{
  "n_head": 4,
  "norm": "rmsnorm",
  "positions": "rope",
  "attn_scale": 0.402,
  "extras": ["some layers without attention", "local attention windows", "shifted keys", "gated attention"],
  "init": "uniform",
  "steps": 10453
}
Each number is 128 + 24 x the weight over its row's rms, rounded and kept within 0 to 255. Layers, rows and columns count from 0. Numbers have three digits each. The size before them is the row's rms in percent of the matrix's.

# gate: layer 6 MLP gate, 384x192, rms 0.0763, rows 48-87, columns 96-143
# up: layer 6 MLP up, 384x192, rms 0.0747, rows 48-87, columns 96-143
# down: layer 6 MLP down (transposed), 384x192, rms 0.0976, rows 48-87, columns 96-143
gate48 098:105141113132125102139104147091138095136111150140088121144103139126140124109108120101098078131119129118107146138136160164168148107128077114092145
up48 101:139132129135099146123164125138116114132126196124115132163089137101201145097116094089130119130153110093141137097119157161176122127095126123120119
down48 098:136138118111158109121126157088115149115154109128134149120097121137100133123120141146138141134128189093103098116114097074147111166134127106127102
gate49 097:117120128110136116112132144116120097163136180129129121145119093128149155126120118139124096128165086117127130162126150060092159104085133107150143
up49 107:119130098097120156119121111090157086101129115125132124108119057110078085117166157134094122153151105113137120140125128128153112085165150108153102
down49 109:102137121076117143157118114114104142115129132103135154118121145132136128108151116162089145077103120152097174135134156124122103155185106127101115
gate50 100:109166143105112107138145146124139136154120129133141141110107153134116111186133082106163127141135108131123139109178091096165144113155115126150109
up50 098:098121113155120135151118130107103123153138077163101146102096132143128161116118102111139141096147093145093140133175155093129100083118172168155188
down50 100:134125147138173125140159157171120117108097076113174088150179152111097116134129102100126083120134140090149177154133133120139132120120116134137131
gate51 097:171073082141148130089171142132135105149092141117153141112166108121138139102120128114116117144137122177153142109108128134124150171134123163151113
up51 094:143147113137141152123156154152160136123126163129148124102142142140145125097136121065113069143126151119149121124155162137103129143167120102133105
down51 095:092108081113129112117100134113146087112120119096125145105119126147101156153087122143127148162093166105135088077121128102129120171112111123125078
gate52 101:094136134138121152102121174109117147090111145147117132096111116154159137130103088164120147132124087121136128142151086120139165126115110107114102
up52 098:110120091129135181111122135132118124140136156152135122171148131150129135103195097122102123138148139147132129135138175118147101123109166126112128
down52 098:124166172093123124144151156173115113130106114116145097110102096139126136149112103121150141094111128138097118122113172207115115126136148104099118
gate53 098:141128121150082114112149116114138087145097148104086131130120103143123130118125124123137164121132158129194103175130144133148119134072128100130127
up53 093:103146140108150107129137122118089124117143084127155131142122124136139103147107121148126099178149125092077150135105146124142132138125133151169111
down53 092:122128141154098124175124112134137116149089158123165159138134163129095135099127153131178125138104148149138131132140168130119151123146124142127114
gate54 089:158123115124110119114104094109111112135101098126135093149113113133103151142143092112144127122168135124089113127093119157089151100115134106142126
up54 094:112116094147167104137147170131146176107139140144138127159178119173123129078133120137133139121140097140100167166151162111097117123102141135109114
down54 092:099122132140093130141109156151166072154121119100110139108112154138147075141126150112132125122095153100183131103104115105152170157128079123154113
gate55 092:147126119103096137098152152138111123128142094148181144125113142070083122135128137114167133186130138158078106103129131118110156151097125109113149
up55 095:113152096118132100141189149146167126143144108114133087148144160124149104136166148123105144192159145143106146110135121157128164152143123178144095
down55 096:150150130113138129104117118198132157139141109112121130164085174142144127181120130133137145138181139129071141084090097096096108144115141133169133
gate56 103:127126119143110128106107141100157093158154169083109127151114122148109106101078115144146114139120140110155163079108118114130103101133107133065126
up56 100:140118164115102151197116124120134112146136122111157138136122150123102107124094147122138102177077125090130141124138132134137143135091122131101122
down56 102:150156125099092077120100095156133089135134137174134148119149083124164104123123117129093147093134109166133161087163123149148109075080140101171115
gate57 105:135104121134100121127160164133130111117091141132117109125168129140105135133134137119159134116085156087121133152162116085121145142104137134143165
up57 098:102144107167126101139141132110160102104170092097150092145168145107138119180114165107071119129130087102137114137101094113117113094089121154133099
down57 099:127115117105090106141120137095086170152118106112169127090124174146136133112137117142160097091140122131138144109112119109107135122180133141151149
gate58 107:151135105125138142126121099113149141135120155138156132128136134120118139111134116096125112139124147104130157126164115121104129109165129158098097
up58 104:118139127158112110102130123155135120144126171154115107121182122143132121184120092144134109179150158136113140182130153164105076132074148157144126
down58 100:127168124159148128107173138169110109135155141138117163159134097166120134093138156182151114129132129162101121127123159165107123154107145137120131
gate59 102:135133105117154147091161138138086087132103128130121110151088099171121138099151154112143141117163098143098149096146121130165135168149117102105136
up59 099:142115100128100143149125081143103112110147138100136113130121126127133100148163133109149092110098098112115084123114145095088113149166119143093112
down59 101:102117130180097100133126118143075137129129113121137137102121135144146118085151095111127161135037154119189119135119153135097157142148131123125116
gate60 106:118115086122099156140161095083126159132170110134145133154116146188115097130128108142081145110136199113143157135112104095108122137123165121087117
up60 104:105093144107116161138125099108144122121137123159144129093117127126104132136081139132099144088093132116162135148122143126124118146088076141112154
down60 102:157132098120125123184135148090142128136124142137163169143168131119113130174100104119141127135148132154144116120146101130104138131170114092116129
gate61 103:106124111134112181129133170141136102120154127114125105099132115130174115145149129155105119075125131107148154148126138126085145136174128108143157
up61 101:134156107140133078101175138145124130114121100152122081131134144132170126116114150180114166169125121134172187085120112146083116097133089127110121
down61 102:090137139089111146097078144139152131101106164088134135134116150142106134109138084149111145126141142083158125119137104107131166079135130094135129
gate62 097:105134110100163106116126109119134107117096110137109123134158149138104130153138176143088152141124111148067143150141093139165098136123112082142111
up62 091:144145160136116113146132116083158149133108132116129102123161132091097118089133122156167124125110110116139116169144164120157145136150110077120131
down62 095:146139124147112074092145120146137176147138141102131104099098109146120113124083133086100142140120147123137128130137113104161125108157118129123133
gate63 095:146168120131096138150168129097132141092090128143037125175135132174111134135123137102109139058161099141156135086154169129135090149154120081125129
up63 100:172123126099101137131161138130125117118104129135160124155179105140151159135167118107130137071159140114135099119113115129100115132122101170098134
down63 101:114113127107136093119129117156122144109148151128123138192106158164151125136121106094107127175215133127150159094114145142132128140157140115136141
gate64 097:105149109169146111150143155162144100136107125125140128127163134139128105131142088130163123111124166093127141142122163142155087100097175140098046
up64 101:128151111135161108068133119158062097163130119114131096105132109144146128155110138127094131147101105115156125130136144096101118113131124145142119
down64 102:110101149106151143155099129157112082085123112143144140135192165099138115107101132120128155114143104094105141129105120099141129134140120133110092
gate65 102:118114185113135159147093128109100099179150130131150124107148104107157146126148142149139117095103190103123143175151123110124106104154128120142114
up65 100:100143122119120130131174145104108143133104142137140095135136118133134130120109131138152150099140150165111097153130111116134126120128082125107122
down65 102:137105114113151157089122108155167120145110175110129107139114138187110094137121110123129129134150105148113147169123101117170118071109145105183096
gate66 100:137093153148142153154123108129134103139095163133165132179165113145107132133085153138167140141142086134127150125154113117150123157111167135119107
up66 100:143150168185092125119126113135150120150094134097124099156102127118147146134139128142124153141112115113130119092142134133095098078115163159107157
down66 100:142106162135116120147135146143141144127130143116126174177103100153072180131150091121149118161132126139145103121159126121159141136127147162147119
gate67 102:144140079099113161159105159155120104121139100116094122118138118101138117175127138105141165131120141100154169130119140101120125130093117131118116
up67 104:118148165141134148165143116120135137136124151140114108100165156150150190186124152084123134102137093149084175163139141136120113102120111135110122
down67 105:124118116148113145115095129113112116144115143143161133105152107089102167095113104149120103129111077085160119116165133092127147137134142115149150
gate68 106:104137150151141142135120104071127138112137154106084121155094104154129113100174175161140131165120088165117138098144092099132141139105169127110115
up68 107:103114149117120163114141120161156091131155124153137092140166140089074154120115119097175139101119089104123158106137142106169118065171154108100123
down68 107:130135132187128146093151104178155112139121125104130111090155140133150115117126089089120120135173110152139149157117097123094143124125202133127146
gate69 097:086102136104134140101151095154132128134127108129096119140134084122136110105151148123145090153133103110127140129132180102157103147079147165117100
up69 100:129124123125113103145104132202153105085140112127125128093155151108164128119146104162128080120100119121127116118114132136119142134120125161128121
down69 102:134160147130091161145149092087103104127127148111106091100111104112139152119135106135124139094143095167131117170092153134148107152145119145122106
gate70 093:104109108129106130152130142147131145101109140124134082153156092138104155137161134117125153106142155135138106149158083056159089130144153132133129
up70 097:182116158134108105129124147062116127124160150121127152147139138119161122110154122105108101125116110131104159114116157168119169141108135088097114
down70 101:115174142076107145138088129161126172120104119131130078118148113092113108135162126125167144125106142103113145140172124117144160133126153157116121
gate71 096:124127123101128160103137085096132099121133132071109092111136134136131126142102124153132146140106134134102166106098101138090153144142097130095122
up71 101:117135139170088107192109126140118132123125095142150121122116124140135140147091090059121128162126159116141175134159141104159101098137104135137135
down71 099:154128116119140126184143140161104111158119148226161133109156155140098151144167165132131144169139128111158124128108159108104120137123126166134137
gate72 095:115146122132135149130077118118083133089106092117153146128172134127126116140128096178140100164123113146181122121142104125134136096163138109165120
up72 099:153169170102131138152116116113167179057136109104089115125149112108122148102098137120140098149167135111134202102095131123126123138110139119112094
down72 099:114137142167153152190159126114100113083169146127150134114104141147153130153149117125165116116131175095139106113153132163137102134162109140134150
gate73 101:139129170173136125116146119080141113127142104170149087102147117127152097148126159159130119106132125116152103145149139132136113127121114137123074
up73 110:129084147126134089155111149137123149118130133107116136081126144124118156125148116113111127131129044154085089122153107160132121130115136092100121
down73 106:105110137125111130101096108134089121122139135139123138118118158147132142156134089107124132132190098152091133140133085104093161136171121103132144
gate74 102:096128156110106113107141128089095094122142156086090140119127146117149135111112130136131123139076150117128122143135128159121134128126138117129138
up74 104:130128134114131117126153129111129129106088136145167145097158154167128129103156091165157107104102120129156141133122132125146111112138102149146131
down74 105:126138113161141144139131134150099129131118131151118116136107138123132163172119126132160108101156126106097147123114144126123122175153120138113146
gate75 104:112121124148094158188078118107080175133140114108134122216133117125097117151107116076159107112120157141118117131152098121132113123107126116125093
up75 096:100116166117149127145130132117151158147105128141123121156133123138125192132107093117176073097118097117131150111147111164106083155145158146165126
down75 096:071131103154179125145112109090110113130126114145089101128079145122141133100091123105042134131136153166107118134146125107110106127127114144134127
gate76 097:115147111129111094156138166169061087109126117128111109135151095128112119138088130116127094111106120146110133132086102128146125123148133150129126
up76 100:073106103175150112130141158129132154120136170099121123132130131118101092069112130091142116137087111139084116136104110148115137111135101173117128
down76 099:115158100130133130131178156172116053133135127167123132158136155099111083153113113163125127142116115144156146124135158119092116145159109108126141
gate77 100:114114113156126171091150112113125125088155141129132105098128122082115137115094138158100129122116159115115119115105102125146137135107134136168111
up77 100:085128137150113059140103149083154161091128138126136160087139106124124147128095105147136153114147106122116118122120134131103097175108108162112114
down77 103:137078166109094148161129112157109121159115130152125108125126104140127116103139107115134110132102138108144108115143140097143112148145108131159094
gate78 097:112078125121147107162114153121084102145100121121132160100119106114113146096147075125155068118110121134125098133154154131101092176169115095108133
up78 097:097118075105149104158171132191127125159085145143165124160110156121100093116118102152146164118140128126188147147161173132157121139138125108152133
down78 096:142097130148114109105168127156131138128151102104148147096115164124138133126136155137108146098099142093109097125131144134141116103131094128143099
gate79 095:140126137139130159130158144158113133146116140123156138129117146096107129141120105164101131137121149166155175183111088091094164153120133144099137
up79 094:167124080132159098109123097154107131131128125107122131138070101113120116122100180132138157128108133127119154074100114157123137120112162121125118
down79 093:121161107129122117141098110114125125120139130176127140097140168107133123102130115112131126114164135076154125129095155122147105168136123137146132
gate80 087:106128115131102131159103108076113193112074143099126114164090139128092116096118095156186134141119119161153109097126057098133162101127090133144169
up80 093:118121083150155126116141185131173123101118167149130133113116147118119106149156148092134138117122129142152116105122107151156122105129143146101126
down80 096:097117137075121123100109126122142135133126130119149153140179157166123102159136138140150157109084115119141171104097105136109155108161139145121150
gate81 100:066154161098131119119158114164143120114123115105134119106167130142147121140144110098149108118136126111155095136083140091154110113138118143082108
up81 098:081148111133086158104141136107171137171173135111153104149118111128138088107122093147090167146165071114136160108109121120085151148109172137140141
down81 096:119125172174165141145142125145104105142141132146184105119111139138135134147128139135136119143129100144129148148094139089129094141097102128180105
gate82 094:126120089101146164117137084155114135119100130134091121173115137126108124093095124168123084158180161094110120128144154142140131154125118147139129
up82 094:128130135124156113083107123106078114108112126069139105116117094133111140134124123137082152146121165128134084152123129088074115117116116128138107
down82 094:096103121099174153139133135101156139117115112156128142098170152120111151123079159134133120123123145145143079121134117161127125133139171133118169
gate83 102:120146155142148128132103133156140093147122168091166111088129132131111079145120130141163092154148117106115102135113116168140123126090165082152110
up83 105:144154140106152106084116166162105087104061094118146173122131130115137093113143099070134101151136111099161148104108137149114115134142123118126139
down83 107:100209131130141107186130115157115163147165118111140099120151135124140124122112107153165109150078132141147130151160141141075120132123129113151148
gate84 104:086133103118129125120107133150138121178094145127153155113142129090103113165144117110138157109111131145168093170146121128122095113125137149068126
up84 096:081132134150134121111155133112041102136106130101125115148156145133117107193132149103171134156111157132140153141105109151175118164150137136111116
down84 096:105103129149127136105149119130140159134110107175126156158131162133176108110080137112096126130117132098140135140121129153131127124115157147150165
gate85 105:167118164144122133150117119160164096115118155149136159140134093124115170142133179125141133150148128155091164134105143162116090099100095132142085
up85 100:116126164148135108114089095095117143117100117167175142091113160169160127139088125120180139146144135155123155097138096155181104129110095115158110
down85 100:132142116152145180127118127105117121169147192113152097173093167160136122104130113110125120176137118103139140159140121134133141123172116147103118
gate86 103:134105117130110123141088110121144122144110119143117097121151110130107157145099122107163100162108114129115131152137112112132099129149139108104092
up86 107:160131107146124160137109143118132169113099130103115106171125128143137095116123140124168101181179133108164087123109123153123160142134114128111128
down86 105:149182124130099149158164134155128138135140106127174143095107124132114132106060160112144148144163119118103134164148114117132127137110089154137108
gate87 104:083128120132082094103151098073095137122149135141083138162133097147123133134129120117123131116116125137134125113163119150111107152141168151163093
up87 104:109119105137135157127139139126188163147138104107130143114135144137161058112162126128124155147142121079147138137104139175123147118140155165141142
down87 104:153124079094077163139148111132115118130147103123141156101137148130151140138115147144162100121158106131139124105155121113102136138129151133121100